python train.py --lr=0.00216 --beta2=0.98 --decay_fraction=0.926
Each number is 200 + 30 x the weight over its row's rms, rounded and kept within 0 to 999. Layers, rows and columns count from 0. The size before them is the row's rms in percent of the matrix's.

# layer 8 MLP up, 768x192, rms 0.125, rows 269-287, columns 0-191
103,166,172,187,154,174,207,236,235,211,186,209,150,210,228,258,252,164,184,173,236,193,185,216,226,256,204,175,153,239,210,217,196,168,165,194,152,212,200,174,146,195,208,195,225,205,167,202,201,174,218,226,231,219,197,202,153,203,211,207,190,239,289,226,204,245,190,167,172,239,236,181,172,193,129,183,232,167,226,256,173,194,215,186,195,187,251,184,202,198,200,187,154,171,217,182,177,181,230,202,208,235,164,198,214,151,220,229,125,229,179,173,168,195,220,191,170,196,209,185,196,193,216,194,204,188,154,191,162,236,205,287,190,205,207,147,179,167,202,136,180,231,252,192,138,164,185,187,204,156,235,216,183,226,206,182,182,272,146,217,212,203,173,195,197,187,216,195,190,211,172,208,191,206,165,213,166,200,221,192,197,194,224,178,208,163,295,236,261,205,189,262,210
086,181,189,168,205,197,204,218,133,206,202,191,209,232,193,188,191,196,158,239,222,173,208,219,224,206,218,265,236,270,225,243,222,189,185,206,209,210,232,183,231,195,134,201,231,237,262,174,222,216,201,204,215,225,199,217,150,198,198,228,180,210,259,179,194,257,157,220,188,180,126,218,191,214,184,185,168,218,229,188,197,152,165,244,210,240,188,192,190,198,188,197,213,190,227,184,124,209,189,154,207,186,202,158,149,215,201,163,259,158,140,236,163,238,230,211,240,222,203,244,194,220,166,231,236,197,166,200,105,257,185,219,179,173,251,197,222,179,237,189,192,213,234,218,177,201,208,196,166,186,221,217,182,193,232,212,125,227,193,226,196,213,193,214,172,213,199,237,241,226,246,159,191,207,219,169,197,247,194,242,214,175,253,148,169,157,242,193,204,205,232,203,248
094,181,176,186,263,107,161,199,267,246,195,180,193,238,210,157,170,178,234,200,240,234,203,156,188,195,208,136,235,171,177,210,220,204,212,238,218,271,179,227,185,193,151,240,204,220,204,182,197,240,182,245,158,209,243,205,194,194,265,199,188,227,224,218,195,268,181,169,246,225,234,186,205,206,177,210,237,195,266,214,202,185,199,248,183,245,139,189,191,176,139,198,226,217,192,206,224,241,198,158,230,223,205,170,178,167,197,198,209,196,211,215,179,189,214,229,217,201,192,228,185,192,220,195,216,266,223,181,193,271,203,174,145,204,202,136,179,207,245,182,198,168,223,240,250,222,170,208,238,241,128,188,180,228,226,227,162,204,242,214,183,191,204,236,196,201,236,185,178,221,136,206,230,241,164,170,176,206,217,203,192,225,205,179,203,196,188,170,181,151,186,200,184
106,176,200,186,215,198,172,164,199,199,247,182,156,197,227,143,225,200,171,192,218,227,211,205,185,173,206,185,238,183,207,184,229,246,237,212,206,233,202,238,164,184,186,178,157,231,131,252,254,215,192,207,198,176,236,201,200,211,192,233,171,202,228,215,123,195,186,190,187,195,185,237,222,206,177,133,236,257,191,181,186,202,181,215,236,190,175,187,198,227,201,241,230,170,225,196,143,163,166,230,261,221,219,128,178,250,222,161,185,187,193,194,157,254,189,199,180,222,154,223,159,243,208,210,230,204,224,184,119,196,189,210,232,153,238,148,205,163,232,201,192,231,189,165,178,243,216,191,216,181,249,187,201,186,177,225,148,227,212,216,210,174,241,221,232,210,210,283,205,179,183,150,260,221,216,221,179,195,215,225,188,215,198,196,113,194,221,220,201,126,212,185,176
094,275,209,202,224,209,195,235,239,208,225,204,180,246,215,206,244,207,126,182,202,229,231,263,263,260,175,176,240,201,249,156,193,179,202,162,215,178,213,213,198,198,217,211,187,148,164,223,210,176,206,230,225,195,173,238,166,222,171,153,177,191,222,216,196,264,163,169,231,190,159,221,189,182,178,180,232,195,183,195,192,181,161,216,243,226,220,203,164,242,196,215,161,201,238,145,213,200,201,173,196,222,235,219,211,150,183,224,129,256,174,174,193,174,176,219,223,238,221,204,179,205,237,177,168,224,149,216,160,209,229,235,174,191,191,230,189,174,205,199,185,128,175,174,229,209,230,225,226,216,183,259,202,191,241,172,198,220,196,180,215,218,217,238,185,207,252,250,164,200,200,140,189,213,173,224,183,270,190,214,179,168,216,202,185,126,267,211,180,185,151,201,230
089,171,198,164,167,194,189,190,193,159,210,197,240,235,227,196,260,203,189,249,182,241,233,180,266,217,170,213,206,204,178,144,197,198,210,204,253,237,185,240,198,197,161,202,181,186,147,221,263,183,204,207,253,224,174,190,211,182,232,163,160,248,226,233,242,188,219,210,173,143,93,177,142,203,218,170,184,143,203,175,177,243,206,232,209,229,218,159,177,193,241,208,216,163,180,207,166,175,206,218,185,219,259,181,207,201,182,232,167,223,219,185,178,210,200,132,189,191,194,280,169,214,161,257,198,200,201,183,191,226,182,263,174,158,183,170,181,165,179,244,158,178,217,210,187,222,186,219,211,221,179,171,167,177,209,218,170,192,183,269,187,200,212,209,190,203,193,227,160,204,192,223,182,194,199,149,164,240,132,180,218,177,172,204,178,145,219,233,193,218,220,250,211
108,211,190,166,246,156,206,242,203,210,211,188,260,212,213,118,245,232,225,211,177,214,198,222,227,157,223,180,183,241,201,129,185,206,214,149,200,240,208,204,110,198,171,205,248,160,240,199,232,237,208,221,261,221,205,222,222,175,178,225,216,239,203,211,200,186,212,232,227,210,203,240,199,198,166,199,191,191,203,230,210,205,193,264,199,177,154,135,146,213,166,116,178,152,192,190,149,157,191,176,171,225,206,195,224,211,199,199,146,165,191,203,197,243,185,267,198,213,206,208,181,178,210,194,202,254,225,199,172,163,196,217,240,156,215,235,259,170,231,167,177,188,200,205,203,224,188,259,224,225,201,169,209,198,237,159,218,214,156,265,227,198,203,196,185,231,184,193,167,170,150,135,179,161,229,251,196,218,194,210,222,192,199,232,188,175,231,215,230,173,217,229,199
097,195,145,160,144,211,244,252,198,198,222,216,186,191,235,147,234,178,201,169,153,202,199,183,202,232,259,178,201,216,170,191,210,175,232,233,160,188,229,203,164,164,213,191,171,190,197,193,240,218,186,180,259,222,181,228,175,158,188,179,159,222,191,198,172,241,244,192,206,183,255,204,172,149,220,167,191,164,228,216,202,235,200,195,182,216,169,166,206,249,229,217,142,226,219,233,184,214,177,162,241,175,225,227,176,199,263,211,264,209,221,217,174,149,225,227,144,203,202,203,168,183,129,162,203,244,227,193,167,214,150,284,145,216,167,140,201,151,225,196,221,200,176,197,219,179,203,194,209,235,226,162,172,199,235,233,233,193,144,199,227,225,195,166,195,191,174,201,169,162,213,155,221,196,224,159,210,217,164,166,249,209,220,202,173,162,249,232,224,175,225,221,231
098,237,164,147,194,179,148,188,232,243,232,290,203,249,203,157,202,209,232,167,196,177,153,205,267,254,221,205,223,154,183,188,168,217,190,173,192,183,171,206,163,199,245,241,161,123,208,211,221,169,182,194,220,230,184,233,180,178,167,200,197,193,167,164,228,198,221,238,199,194,196,213,176,221,217,191,188,202,191,202,205,202,188,215,222,198,203,159,212,205,164,191,180,226,264,161,221,183,235,232,274,214,200,214,149,205,220,222,188,192,196,223,216,208,188,235,149,259,213,196,155,250,219,229,219,184,149,211,148,178,184,166,209,180,175,181,272,189,214,156,203,172,187,188,192,254,232,180,210,223,166,245,237,165,201,188,168,245,161,178,239,218,210,134,204,194,200,206,154,207,159,198,253,176,202,189,159,247,189,260,200,206,211,200,138,218,239,194,170,173,240,219,192
086,164,187,233,166,223,209,230,144,187,194,188,185,242,233,188,211,208,188,214,153,197,148,152,251,154,212,180,251,165,243,193,236,179,211,176,227,246,185,226,168,259,183,214,177,214,238,163,214,193,230,216,229,182,198,202,167,226,198,206,224,201,271,201,219,197,189,176,182,248,145,173,209,222,192,148,197,188,198,237,180,187,272,251,213,138,193,218,134,170,161,192,158,177,231,195,246,220,217,170,211,189,193,188,272,188,170,226,155,204,199,158,204,187,166,193,123,212,206,252,205,194,210,174,164,226,204,207,220,180,267,197,180,222,227,200,169,198,204,139,225,179,219,181,163,188,209,192,235,190,165,269,167,232,220,190,218,238,206,214,154,179,205,226,222,137,219,223,179,203,177,195,241,200,168,199,198,227,226,144,195,171,165,209,191,222,270,216,171,209,227,189,226
102,170,206,153,185,197,214,212,183,264,177,256,203,260,202,208,183,218,222,141,183,201,205,126,199,203,214,218,228,195,184,209,224,159,175,143,199,234,153,164,161,209,203,235,158,200,185,185,248,209,191,178,224,204,226,248,156,217,227,217,192,197,258,189,197,217,211,202,237,211,207,190,188,224,211,181,209,202,234,196,241,230,194,160,257,200,247,149,231,227,197,186,189,202,175,205,211,177,201,186,169,170,216,180,205,239,248,212,130,196,195,180,231,241,176,173,216,207,142,174,118,219,149,213,202,251,238,162,200,241,199,205,177,162,164,199,127,222,182,201,188,220,244,156,198,187,135,196,229,168,153,192,200,235,198,200,179,250,231,197,167,173,266,170,226,168,222,205,220,201,177,152,215,170,228,231,180,200,220,244,239,195,187,180,179,266,254,241,182,181,173,197,204
090,164,239,138,165,193,247,196,136,230,209,231,220,193,209,195,230,198,179,146,202,205,232,165,219,180,242,222,190,282,250,156,187,176,187,208,236,267,213,169,202,183,123,190,205,189,228,203,205,266,176,237,171,200,241,186,194,226,187,237,177,220,182,207,220,202,179,226,203,203,198,263,194,211,202,165,202,177,197,247,194,165,209,176,201,223,225,184,218,210,224,203,165,194,205,166,185,184,268,181,173,230,197,211,208,236,229,219,132,270,199,160,239,192,163,199,215,225,204,205,236,164,178,227,176,236,195,223,136,223,201,200,172,148,165,182,254,172,244,188,176,225,242,196,174,181,183,257,240,174,252,206,209,169,199,187,158,231,168,222,149,192,231,146,203,233,233,166,196,217,234,162,202,240,223,183,179,188,194,197,204,186,193,215,187,249,241,258,236,192,213,167,201
091,120,188,176,166,208,252,189,148,189,229,220,204,209,218,165,206,191,196,162,173,201,207,170,227,195,209,206,193,176,196,207,165,233,195,142,219,202,196,188,229,195,205,183,171,253,188,153,167,250,236,203,184,192,203,221,182,185,213,175,213,227,164,201,227,177,162,195,220,243,146,183,214,203,227,230,233,211,248,222,210,177,194,206,252,199,254,198,203,172,206,217,205,188,273,201,189,229,309,116,212,187,175,209,183,203,224,215,128,205,183,164,191,223,195,213,166,199,197,187,139,269,137,205,177,225,213,207,130,192,211,172,180,192,162,172,182,191,210,164,231,196,222,199,191,196,188,230,212,194,233,220,184,143,184,156,206,264,201,182,125,185,216,148,149,232,245,187,186,209,265,185,183,195,176,206,201,200,201,167,219,195,191,168,174,218,179,275,211,196,238,203,220
100,192,186,210,216,165,196,204,122,191,168,182,243,173,184,163,187,178,179,210,186,232,165,153,184,190,181,193,201,202,191,238,182,221,219,202,198,197,184,214,173,231,217,251,183,193,220,167,209,218,180,190,241,216,213,165,184,181,225,195,203,155,206,198,181,232,205,186,213,196,243,205,140,214,222,233,177,107,250,192,154,199,167,202,238,169,186,192,214,250,184,178,199,209,206,232,200,193,205,148,167,242,156,162,188,166,247,219,173,243,189,200,179,201,183,202,224,208,197,205,210,242,210,214,239,225,128,190,228,190,210,183,190,203,141,163,243,212,220,152,211,199,187,143,223,288,186,185,221,234,248,237,265,177,197,159,147,267,177,189,156,170,235,206,203,228,219,220,263,240,160,214,237,187,185,258,169,192,158,184,238,223,178,297,203,201,208,206,217,212,231,209,187
113,211,133,141,289,208,246,214,235,272,168,207,210,212,205,181,200,199,201,238,267,200,188,241,231,210,208,252,279,235,195,178,184,202,169,192,226,192,200,188,226,222,178,257,140,180,210,201,222,177,201,207,184,261,165,241,166,191,212,259,180,244,202,215,202,237,201,179,236,184,206,204,190,200,216,223,196,181,239,200,173,203,242,166,202,180,201,153,226,196,200,175,197,161,216,173,121,220,200,193,190,201,183,193,152,167,229,190,180,204,227,204,177,199,205,242,217,232,178,178,158,199,237,216,194,165,172,211,174,229,223,205,223,176,196,216,190,178,203,204,151,213,229,210,163,188,198,215,272,198,233,242,193,177,202,137,196,191,163,194,208,171,276,202,231,212,224,217,243,130,190,212,223,239,147,200,188,279,160,264,200,217,182,170,162,211,211,221,208,198,190,221,228
098,143,167,194,228,263,207,262,263,218,177,238,234,208,226,206,253,176,169,176,181,195,181,181,216,192,212,196,182,212,189,160,213,230,163,243,225,210,177,238,198,224,161,197,159,181,263,143,225,195,153,228,189,236,221,196,172,206,240,209,181,274,242,163,209,210,213,241,183,185,158,210,200,157,197,175,164,202,227,203,166,180,191,211,203,164,204,149,212,221,166,189,206,233,250,221,200,124,170,125,190,190,180,224,183,211,162,207,181,204,201,198,173,211,188,242,196,227,152,209,170,226,231,200,273,179,237,171,158,244,196,190,153,206,183,170,154,185,235,188,175,254,226,207,188,204,167,213,158,190,246,196,213,215,212,165,244,207,214,193,181,197,230,240,258,263,216,186,207,220,202,206,169,191,217,209,172,173,192,235,229,151,123,186,203,215,216,224,209,173,144,207,222
104,199,163,206,206,170,180,211,188,213,163,227,205,181,235,207,180,236,160,209,222,216,166,146,195,203,184,214,281,227,231,177,239,189,167,184,170,207,234,213,213,201,185,220,185,197,231,184,198,191,204,182,199,218,169,233,172,181,211,180,193,199,255,125,236,195,169,145,190,194,201,230,141,195,208,226,233,225,211,213,216,200,219,210,181,165,129,208,177,211,207,174,220,181,217,172,202,214,212,190,204,195,146,192,153,191,234,221,217,227,187,111,111,251,173,256,182,235,206,237,120,213,189,193,230,235,169,178,193,210,188,200,186,199,231,235,136,188,198,173,215,181,197,222,174,224,202,242,215,236,226,222,224,124,210,123,126,193,202,209,163,198,236,219,198,181,197,188,164,185,154,208,215,236,190,209,204,287,234,191,217,210,209,199,142,205,184,179,162,219,255,183,223
100,193,219,170,175,236,169,172,257,254,188,186,232,259,237,147,213,246,202,181,174,216,153,223,152,171,203,176,203,222,172,172,178,261,180,148,187,206,199,200,180,209,165,178,138,217,196,172,251,211,176,188,163,219,216,206,217,160,258,170,201,184,187,159,140,225,210,151,196,193,202,217,193,203,184,156,188,156,185,179,129,247,230,204,192,173,185,208,196,189,200,200,185,185,241,195,184,202,211,250,196,204,215,162,202,179,168,149,167,241,150,209,199,208,186,195,213,168,217,215,231,239,144,191,177,209,153,205,238,188,225,194,204,117,159,188,216,176,189,172,246,190,213,164,149,209,219,206,220,171,203,194,135,165,193,162,180,184,190,251,204,189,203,168,189,177,223,215,259,140,165,231,215,178,167,230,162,232,210,219,222,232,125,172,240,200,213,214,250,170,196,245,184
100,201,169,175,193,195,184,207,217,208,177,223,244,189,227,244,250,219,202,154,202,194,193,167,274,210,203,225,224,225,234,157,210,167,174,191,232,198,183,220,190,244,189,258,107,187,174,224,228,173,177,252,196,218,190,169,158,151,187,187,156,249,176,143,151,226,205,161,196,207,157,196,173,155,205,257,243,162,237,257,200,163,202,158,265,178,169,166,217,219,160,199,161,241,235,198,167,173,210,184,216,212,205,168,168,167,234,227,178,215,145,213,124,159,203,190,170,247,195,171,231,245,213,209,206,147,175,192,246,225,239,175,162,171,169,200,210,214,215,225,153,162,214,207,206,211,199,192,185,168,214,229,160,221,214,159,199,217,185,196,171,214,184,199,192,258,202,202,150,225,191,205,177,225,232,211,197,246,209,204,202,231,217,231,178,250,220,191,216,184,264,214,207
# layer 8 MLP down (transposed), 768x192, rms 0.109, rows 269-286, columns 0-191
098,196,236,213,200,215,229,264,190,225,240,217,152,217,221,218,205,173,199,231,199,172,208,225,163,197,126,263,228,177,239,207,222,148,211,224,212,157,201,242,203,207,235,211,220,240,227,270,223,196,199,181,157,227,216,181,194,194,255,176,195,179,230,164,169,167,188,229,157,214,191,229,158,192,155,246,215,211,141,232,168,240,234,214,170,167,194,207,185,142,239,193,214,202,229,209,219,218,191,180,220,164,142,209,210,219,193,212,253,171,204,250,231,187,187,254,211,163,187,203,152,192,237,213,235,241,227,216,217,139,161,203,213,202,206,167,165,188,178,225,205,241,200,245,193,211,244,165,180,257,173,230,161,203,212,232,216,202,185,175,189,206,150,169,198,207,187,159,249,216,202,215,211,171,238,149,189,160,204,156,189,181,180,214,224,133,220,132,147,223,206,244,164
080,212,259,233,135,180,238,180,251,218,174,224,168,172,175,218,169,209,158,186,150,203,221,193,197,230,200,170,192,167,182,193,180,195,200,197,200,159,229,133,200,168,203,225,171,194,168,202,211,214,238,218,193,210,193,226,197,195,204,224,151,141,175,205,170,120,210,189,231,178,186,198,232,242,210,228,224,181,222,217,178,182,221,208,179,180,180,227,209,242,158,263,171,209,212,188,230,203,186,215,146,192,187,263,230,184,206,235,174,220,204,204,164,117,231,237,136,151,242,124,210,200,199,218,166,217,162,219,256,164,244,192,173,209,231,207,208,225,188,205,189,242,179,203,221,202,271,196,173,216,195,204,190,211,235,231,241,175,179,148,201,142,186,182,179,208,268,160,261,245,167,178,182,222,155,177,203,146,239,214,220,190,212,159,207,190,192,189,209,173,190,191,151
090,175,174,256,161,240,259,184,167,194,224,194,232,173,156,213,255,234,163,215,210,183,209,225,179,204,207,212,159,204,178,206,143,217,215,146,182,241,254,200,180,219,166,193,203,222,161,164,231,184,204,126,266,197,191,175,181,163,171,223,180,199,184,218,182,154,197,219,144,192,220,210,181,223,221,160,156,242,135,184,233,202,180,161,176,195,214,175,178,163,231,196,179,234,203,233,180,186,195,223,180,216,266,234,217,193,191,169,214,149,169,187,124,249,165,179,152,266,211,183,201,236,195,191,218,168,180,226,203,189,223,188,220,189,190,211,216,194,178,152,225,240,179,187,187,184,230,254,146,180,228,201,246,179,220,197,246,190,236,193,214,136,197,195,134,222,180,175,222,169,211,217,190,178,226,179,234,219,173,130,220,207,179,211,237,182,228,230,141,185,229,180,192
109,192,171,234,180,144,203,235,185,188,216,235,179,223,284,260,234,210,145,186,138,177,197,234,175,208,209,197,224,197,195,166,225,216,220,189,189,210,217,235,184,214,186,200,163,231,171,182,178,231,236,219,158,158,194,164,183,201,186,171,164,210,209,175,166,188,227,151,171,223,234,232,174,186,192,180,147,248,188,269,150,219,181,193,188,213,207,209,180,163,157,209,230,186,131,206,193,218,206,241,235,229,184,178,173,204,173,263,178,157,252,143,223,212,185,205,198,249,203,213,198,233,221,241,183,200,153,214,216,158,198,180,176,200,215,198,157,222,186,229,182,189,195,252,227,246,198,158,224,206,227,195,274,169,172,220,276,221,231,234,202,225,241,159,214,258,223,193,181,224,148,228,182,207,161,213,237,190,249,222,159,194,247,183,197,195,184,240,251,175,205,213,199
087,236,180,230,181,151,200,175,236,158,195,180,194,216,87,162,190,193,183,273,217,173,255,198,161,194,146,233,243,199,202,228,201,190,226,155,201,164,238,244,170,219,173,199,235,206,221,191,180,177,218,238,183,227,184,215,203,171,196,144,190,208,185,172,182,169,173,222,231,206,194,238,241,190,186,196,207,175,198,188,258,243,208,194,255,205,197,201,203,208,219,246,175,204,189,230,212,166,171,201,164,152,180,189,202,246,189,152,219,180,173,231,264,185,195,187,213,199,201,195,193,199,200,194,151,209,184,174,213,166,194,175,205,201,179,196,210,250,190,237,197,231,179,223,223,195,198,147,174,212,199,197,216,178,222,228,204,186,176,199,208,280,197,186,186,146,206,166,292,135,251,190,223,200,210,192,186,170,203,180,221,96,151,179,284,213,247,216,213,215,214,203,201
089,183,195,236,239,172,157,166,153,201,249,226,209,150,144,197,239,171,168,193,185,166,218,204,195,246,178,185,226,231,179,197,169,215,196,188,204,206,217,236,211,178,133,178,202,201,231,160,219,195,200,138,149,230,196,169,193,202,218,202,206,203,216,206,218,232,202,195,252,182,180,172,205,178,241,163,189,217,258,177,199,222,185,238,175,169,183,208,203,153,246,166,259,220,178,228,156,227,171,207,234,228,204,217,196,157,189,224,136,139,239,188,228,272,206,251,200,228,197,199,221,221,177,199,214,166,217,256,231,181,218,150,226,237,183,187,223,257,224,213,220,190,198,208,199,190,194,190,189,239,243,170,189,246,231,187,179,140,240,159,243,155,176,193,180,249,202,191,228,242,216,207,234,251,231,228,182,200,250,186,202,126,182,221,222,200,184,175,183,244,273,194,164
119,242,193,193,197,159,219,236,189,224,178,220,206,165,276,117,193,209,206,181,233,152,186,229,230,193,157,175,178,216,190,210,235,220,249,199,217,258,176,207,178,197,203,203,238,190,225,229,213,140,287,198,226,224,217,260,225,201,175,228,184,223,237,139,178,230,208,234,224,209,205,223,185,194,165,163,183,195,218,225,208,193,149,193,141,190,179,158,162,218,180,194,132,193,214,199,223,171,219,249,228,175,190,146,206,192,189,201,186,188,242,184,207,181,161,181,133,218,229,198,196,184,206,213,204,250,210,244,166,158,178,208,200,211,194,189,218,157,241,145,174,175,197,191,210,203,188,203,166,198,181,200,149,207,138,195,239,211,203,230,243,214,147,189,253,184,190,206,180,201,153,203,228,153,169,191,235,219,208,217,231,219,222,193,145,210,162,223,183,109,230,250,179
095,169,176,222,177,207,109,219,205,210,168,177,227,238,189,215,237,221,186,215,231,166,215,144,202,208,182,214,195,247,210,202,229,205,190,182,141,212,187,198,230,149,169,183,246,205,199,158,253,219,198,191,208,173,229,237,221,185,161,235,147,232,170,200,209,215,150,186,189,211,185,208,209,204,211,202,195,205,160,151,149,134,203,196,235,135,228,248,174,201,232,191,190,170,212,204,220,242,224,155,229,242,209,209,218,202,166,159,172,173,196,199,216,188,220,126,230,225,246,204,172,256,181,215,242,199,145,146,226,191,266,206,252,195,219,232,205,190,197,218,172,193,152,223,217,204,168,211,186,201,173,237,201,248,193,179,165,208,201,275,221,198,223,182,184,169,216,178,236,259,253,245,158,191,178,205,238,151,173,233,200,244,145,192,220,254,189,208,229,189,193,181,188
104,182,188,188,187,208,180,136,268,239,209,123,186,99,209,193,240,190,184,251,162,205,183,207,258,223,197,227,174,235,219,196,219,208,246,204,243,238,250,175,185,217,198,209,136,222,205,164,223,213,181,164,249,199,246,167,169,207,184,187,171,150,173,201,225,217,228,190,208,223,204,230,169,208,181,200,242,202,165,193,184,220,210,183,180,214,195,208,194,228,166,124,230,187,176,193,227,213,197,121,206,225,152,181,241,211,190,190,205,210,178,202,254,223,191,214,203,258,203,179,202,203,198,228,207,193,160,213,216,208,225,187,246,241,197,122,241,191,186,179,223,157,204,194,184,191,209,214,188,197,200,216,182,221,221,186,175,221,193,192,190,214,200,207,176,155,168,232,237,213,147,127,147,148,268,239,222,180,259,231,218,180,247,190,186,206,181,245,230,192,223,231,172
085,177,228,156,243,204,201,244,250,172,186,222,229,214,298,160,190,213,204,181,265,210,227,201,198,237,188,174,158,193,245,175,137,201,209,182,198,182,204,167,221,241,188,213,207,162,250,220,223,181,225,209,247,196,163,181,200,228,181,224,170,222,219,175,162,242,239,192,177,174,245,231,187,143,200,232,231,186,216,169,192,211,207,136,186,261,190,247,219,201,200,215,219,179,222,198,187,212,216,213,222,156,155,207,187,168,199,185,256,186,253,218,183,200,185,226,200,201,237,171,195,226,185,151,211,222,196,201,165,197,178,204,167,222,214,161,232,188,193,222,207,213,156,204,220,207,148,223,195,219,206,189,218,130,201,207,193,160,235,247,277,220,165,227,233,256,177,210,158,163,185,231,153,203,169,211,213,203,118,222,178,252,219,178,148,201,139,218,232,222,167,215,167
099,211,217,195,214,211,129,189,169,224,172,195,217,197,245,205,127,257,217,214,177,205,218,229,219,162,255,190,173,199,232,196,217,226,256,201,143,164,200,197,217,193,204,174,245,132,170,211,185,185,208,237,227,174,191,191,194,217,180,237,220,236,163,180,148,219,173,201,122,235,181,197,199,217,205,227,206,201,164,207,227,218,225,201,155,155,191,230,242,166,240,217,186,232,159,223,206,218,248,191,97,199,202,164,219,158,179,203,277,244,206,255,254,214,181,217,246,173,217,182,195,177,233,198,216,229,130,204,236,218,225,214,180,198,219,160,237,185,153,188,222,219,193,181,212,184,243,180,178,155,187,222,167,137,210,223,238,183,197,235,201,227,166,158,179,210,172,222,237,180,198,168,202,198,160,226,198,180,172,224,154,246,181,202,203,189,204,232,164,198,164,228,209
096,239,184,205,186,200,221,179,215,177,192,202,218,176,167,219,161,225,178,270,208,196,185,230,200,177,188,186,212,181,149,198,209,220,236,176,219,202,205,158,260,215,235,169,214,208,210,191,232,203,214,173,209,185,165,236,172,175,242,175,263,165,159,191,208,210,263,203,147,214,166,202,205,217,161,205,205,218,237,160,140,224,202,182,193,160,287,183,217,189,193,220,213,171,159,175,210,210,186,235,222,173,232,197,242,206,193,179,226,158,197,209,180,169,214,207,239,180,224,239,146,187,277,184,208,259,229,128,218,147,199,185,249,222,223,209,215,217,251,235,246,176,164,200,229,171,238,229,205,216,170,199,205,237,221,188,254,245,241,170,162,187,259,248,200,146,221,219,216,133,189,202,216,208,163,218,162,202,235,186,184,243,244,181,185,195,239,190,173,267,207,177,191
090,220,218,216,206,137,143,191,224,254,192,197,151,230,270,198,250,226,170,255,214,235,142,216,229,200,173,179,162,156,206,168,208,169,164,196,217,240,220,198,221,193,175,200,177,171,203,241,195,184,173,215,189,246,190,207,203,198,204,248,238,239,239,231,185,197,229,242,154,125,210,201,183,192,145,188,193,225,154,250,180,183,209,190,152,223,204,217,156,199,212,174,197,226,201,158,164,241,156,253,152,181,217,202,191,218,205,193,204,181,193,181,227,218,233,185,202,238,239,193,214,191,287,108,245,186,166,231,233,249,246,179,218,244,182,159,204,177,198,194,177,169,200,167,176,170,234,194,215,232,180,242,177,224,245,235,188,205,212,217,232,190,217,224,208,218,157,210,218,172,114,224,207,135,223,192,193,214,194,237,210,232,198,216,181,198,200,205,196,186,174,216,194
098,149,224,212,276,153,257,153,212,197,197,229,159,234,258,256,123,281,231,212,195,142,140,213,226,206,193,216,225,185,185,190,231,177,167,253,189,225,231,213,159,204,209,234,163,206,150,188,181,181,264,230,206,184,206,198,218,245,183,220,201,134,222,165,199,198,192,225,161,217,222,191,200,219,169,207,218,221,259,224,219,196,219,216,190,228,190,208,207,189,156,174,243,188,214,193,188,205,178,241,205,152,195,194,233,242,173,189,210,212,208,143,204,251,227,238,203,204,163,249,223,207,200,206,200,222,191,202,213,158,193,242,227,209,225,182,202,162,221,216,155,161,175,186,174,217,243,213,263,176,227,154,171,216,195,242,204,206,197,219,175,215,154,197,193,140,232,196,141,216,219,175,165,216,223,229,204,226,211,176,222,211,155,222,179,190,160,219,245,191,175,137,228
117,230,152,190,247,161,224,213,221,218,192,180,216,218,186,230,229,247,283,182,209,219,181,171,261,178,224,179,155,222,207,189,185,212,193,217,210,187,203,181,152,177,236,255,232,174,220,210,216,217,209,176,198,183,163,210,198,192,219,240,123,245,171,198,192,188,156,208,185,187,201,174,174,192,223,222,199,246,191,157,189,214,219,214,231,189,256,182,192,220,242,139,197,187,188,165,132,202,176,142,218,172,202,220,202,177,215,206,206,222,219,217,161,213,132,201,223,223,252,210,185,224,190,177,162,203,237,250,177,200,244,225,174,118,218,168,192,241,172,162,149,174,222,260,171,259,228,216,167,221,202,193,251,225,170,205,168,239,200,203,196,175,170,227,222,239,144,231,206,229,209,206,224,203,254,168,237,190,184,204,195,157,196,216,166,207,187,120,245,199,160,235,207
097,216,244,246,164,180,194,211,193,195,189,191,180,199,199,161,209,185,187,231,251,174,178,162,199,156,185,235,248,182,218,187,222,200,214,173,198,227,222,177,208,172,194,161,241,227,147,159,181,200,188,219,207,212,237,210,232,209,202,179,236,202,205,206,215,136,193,212,143,194,240,232,243,199,172,176,162,163,284,181,138,237,206,196,244,184,260,160,180,195,162,181,195,239,198,219,195,194,183,236,201,203,259,204,171,217,221,218,222,222,204,191,142,209,232,173,237,135,224,230,246,174,214,197,164,192,223,139,235,237,204,220,228,178,221,159,231,151,222,222,253,226,196,142,203,251,246,164,158,183,210,235,199,265,191,236,234,221,206,159,198,173,172,194,192,231,162,210,179,189,186,250,200,185,187,204,140,228,232,184,149,115,194,194,219,199,211,164,209,239,224,195,180
105,204,195,204,151,208,254,260,182,185,187,259,188,221,229,227,168,193,113,222,220,236,188,175,206,209,208,201,209,232,232,205,259,183,185,142,233,194,206,186,247,171,201,213,197,232,240,163,169,226,214,157,191,192,207,162,181,189,216,182,237,135,181,163,218,186,234,174,168,179,254,242,159,165,137,176,232,236,210,234,199,220,201,175,174,194,145,239,226,188,186,181,191,176,173,156,202,150,195,187,243,231,153,199,180,162,190,189,191,222,200,148,208,249,178,181,196,170,155,210,193,197,214,179,229,230,188,134,174,149,210,213,236,247,236,223,182,219,184,242,183,225,131,155,226,163,214,205,138,217,195,192,198,176,190,191,174,168,191,232,261,195,221,173,168,189,209,206,252,217,149,215,196,174,210,173,168,213,235,240,182,227,227,240,203,202,187,228,162,222,142,220,206
100,205,213,246,225,208,202,214,225,175,244,155,195,200,239,204,237,167,261,187,197,220,233,174,235,158,208,198,218,219,160,161,155,174,233,219,204,228,204,160,230,253,157,244,217,141,209,170,212,140,218,213,125,196,181,207,194,194,199,227,219,195,215,152,225,165,176,211,224,197,198,198,104,146,172,180,240,228,130,251,206,153,191,203,175,223,223,183,219,235,159,212,185,214,181,187,167,179,202,175,204,192,211,211,227,175,188,245,224,147,221,199,217,219,230,234,165,172,195,166,217,198,233,161,201,203,150,176,156,209,211,176,204,229,216,234,206,167,288,147,207,208,193,205,239,197,190,166,187,216,196,212,174,263,189,187,248,231,183,183,196,197,216,196,201,213,232,163,154,156,165,212,190,254,205,171,151,202,285,202,224,169,215,198,209,208,167,209,219,181,163,167,169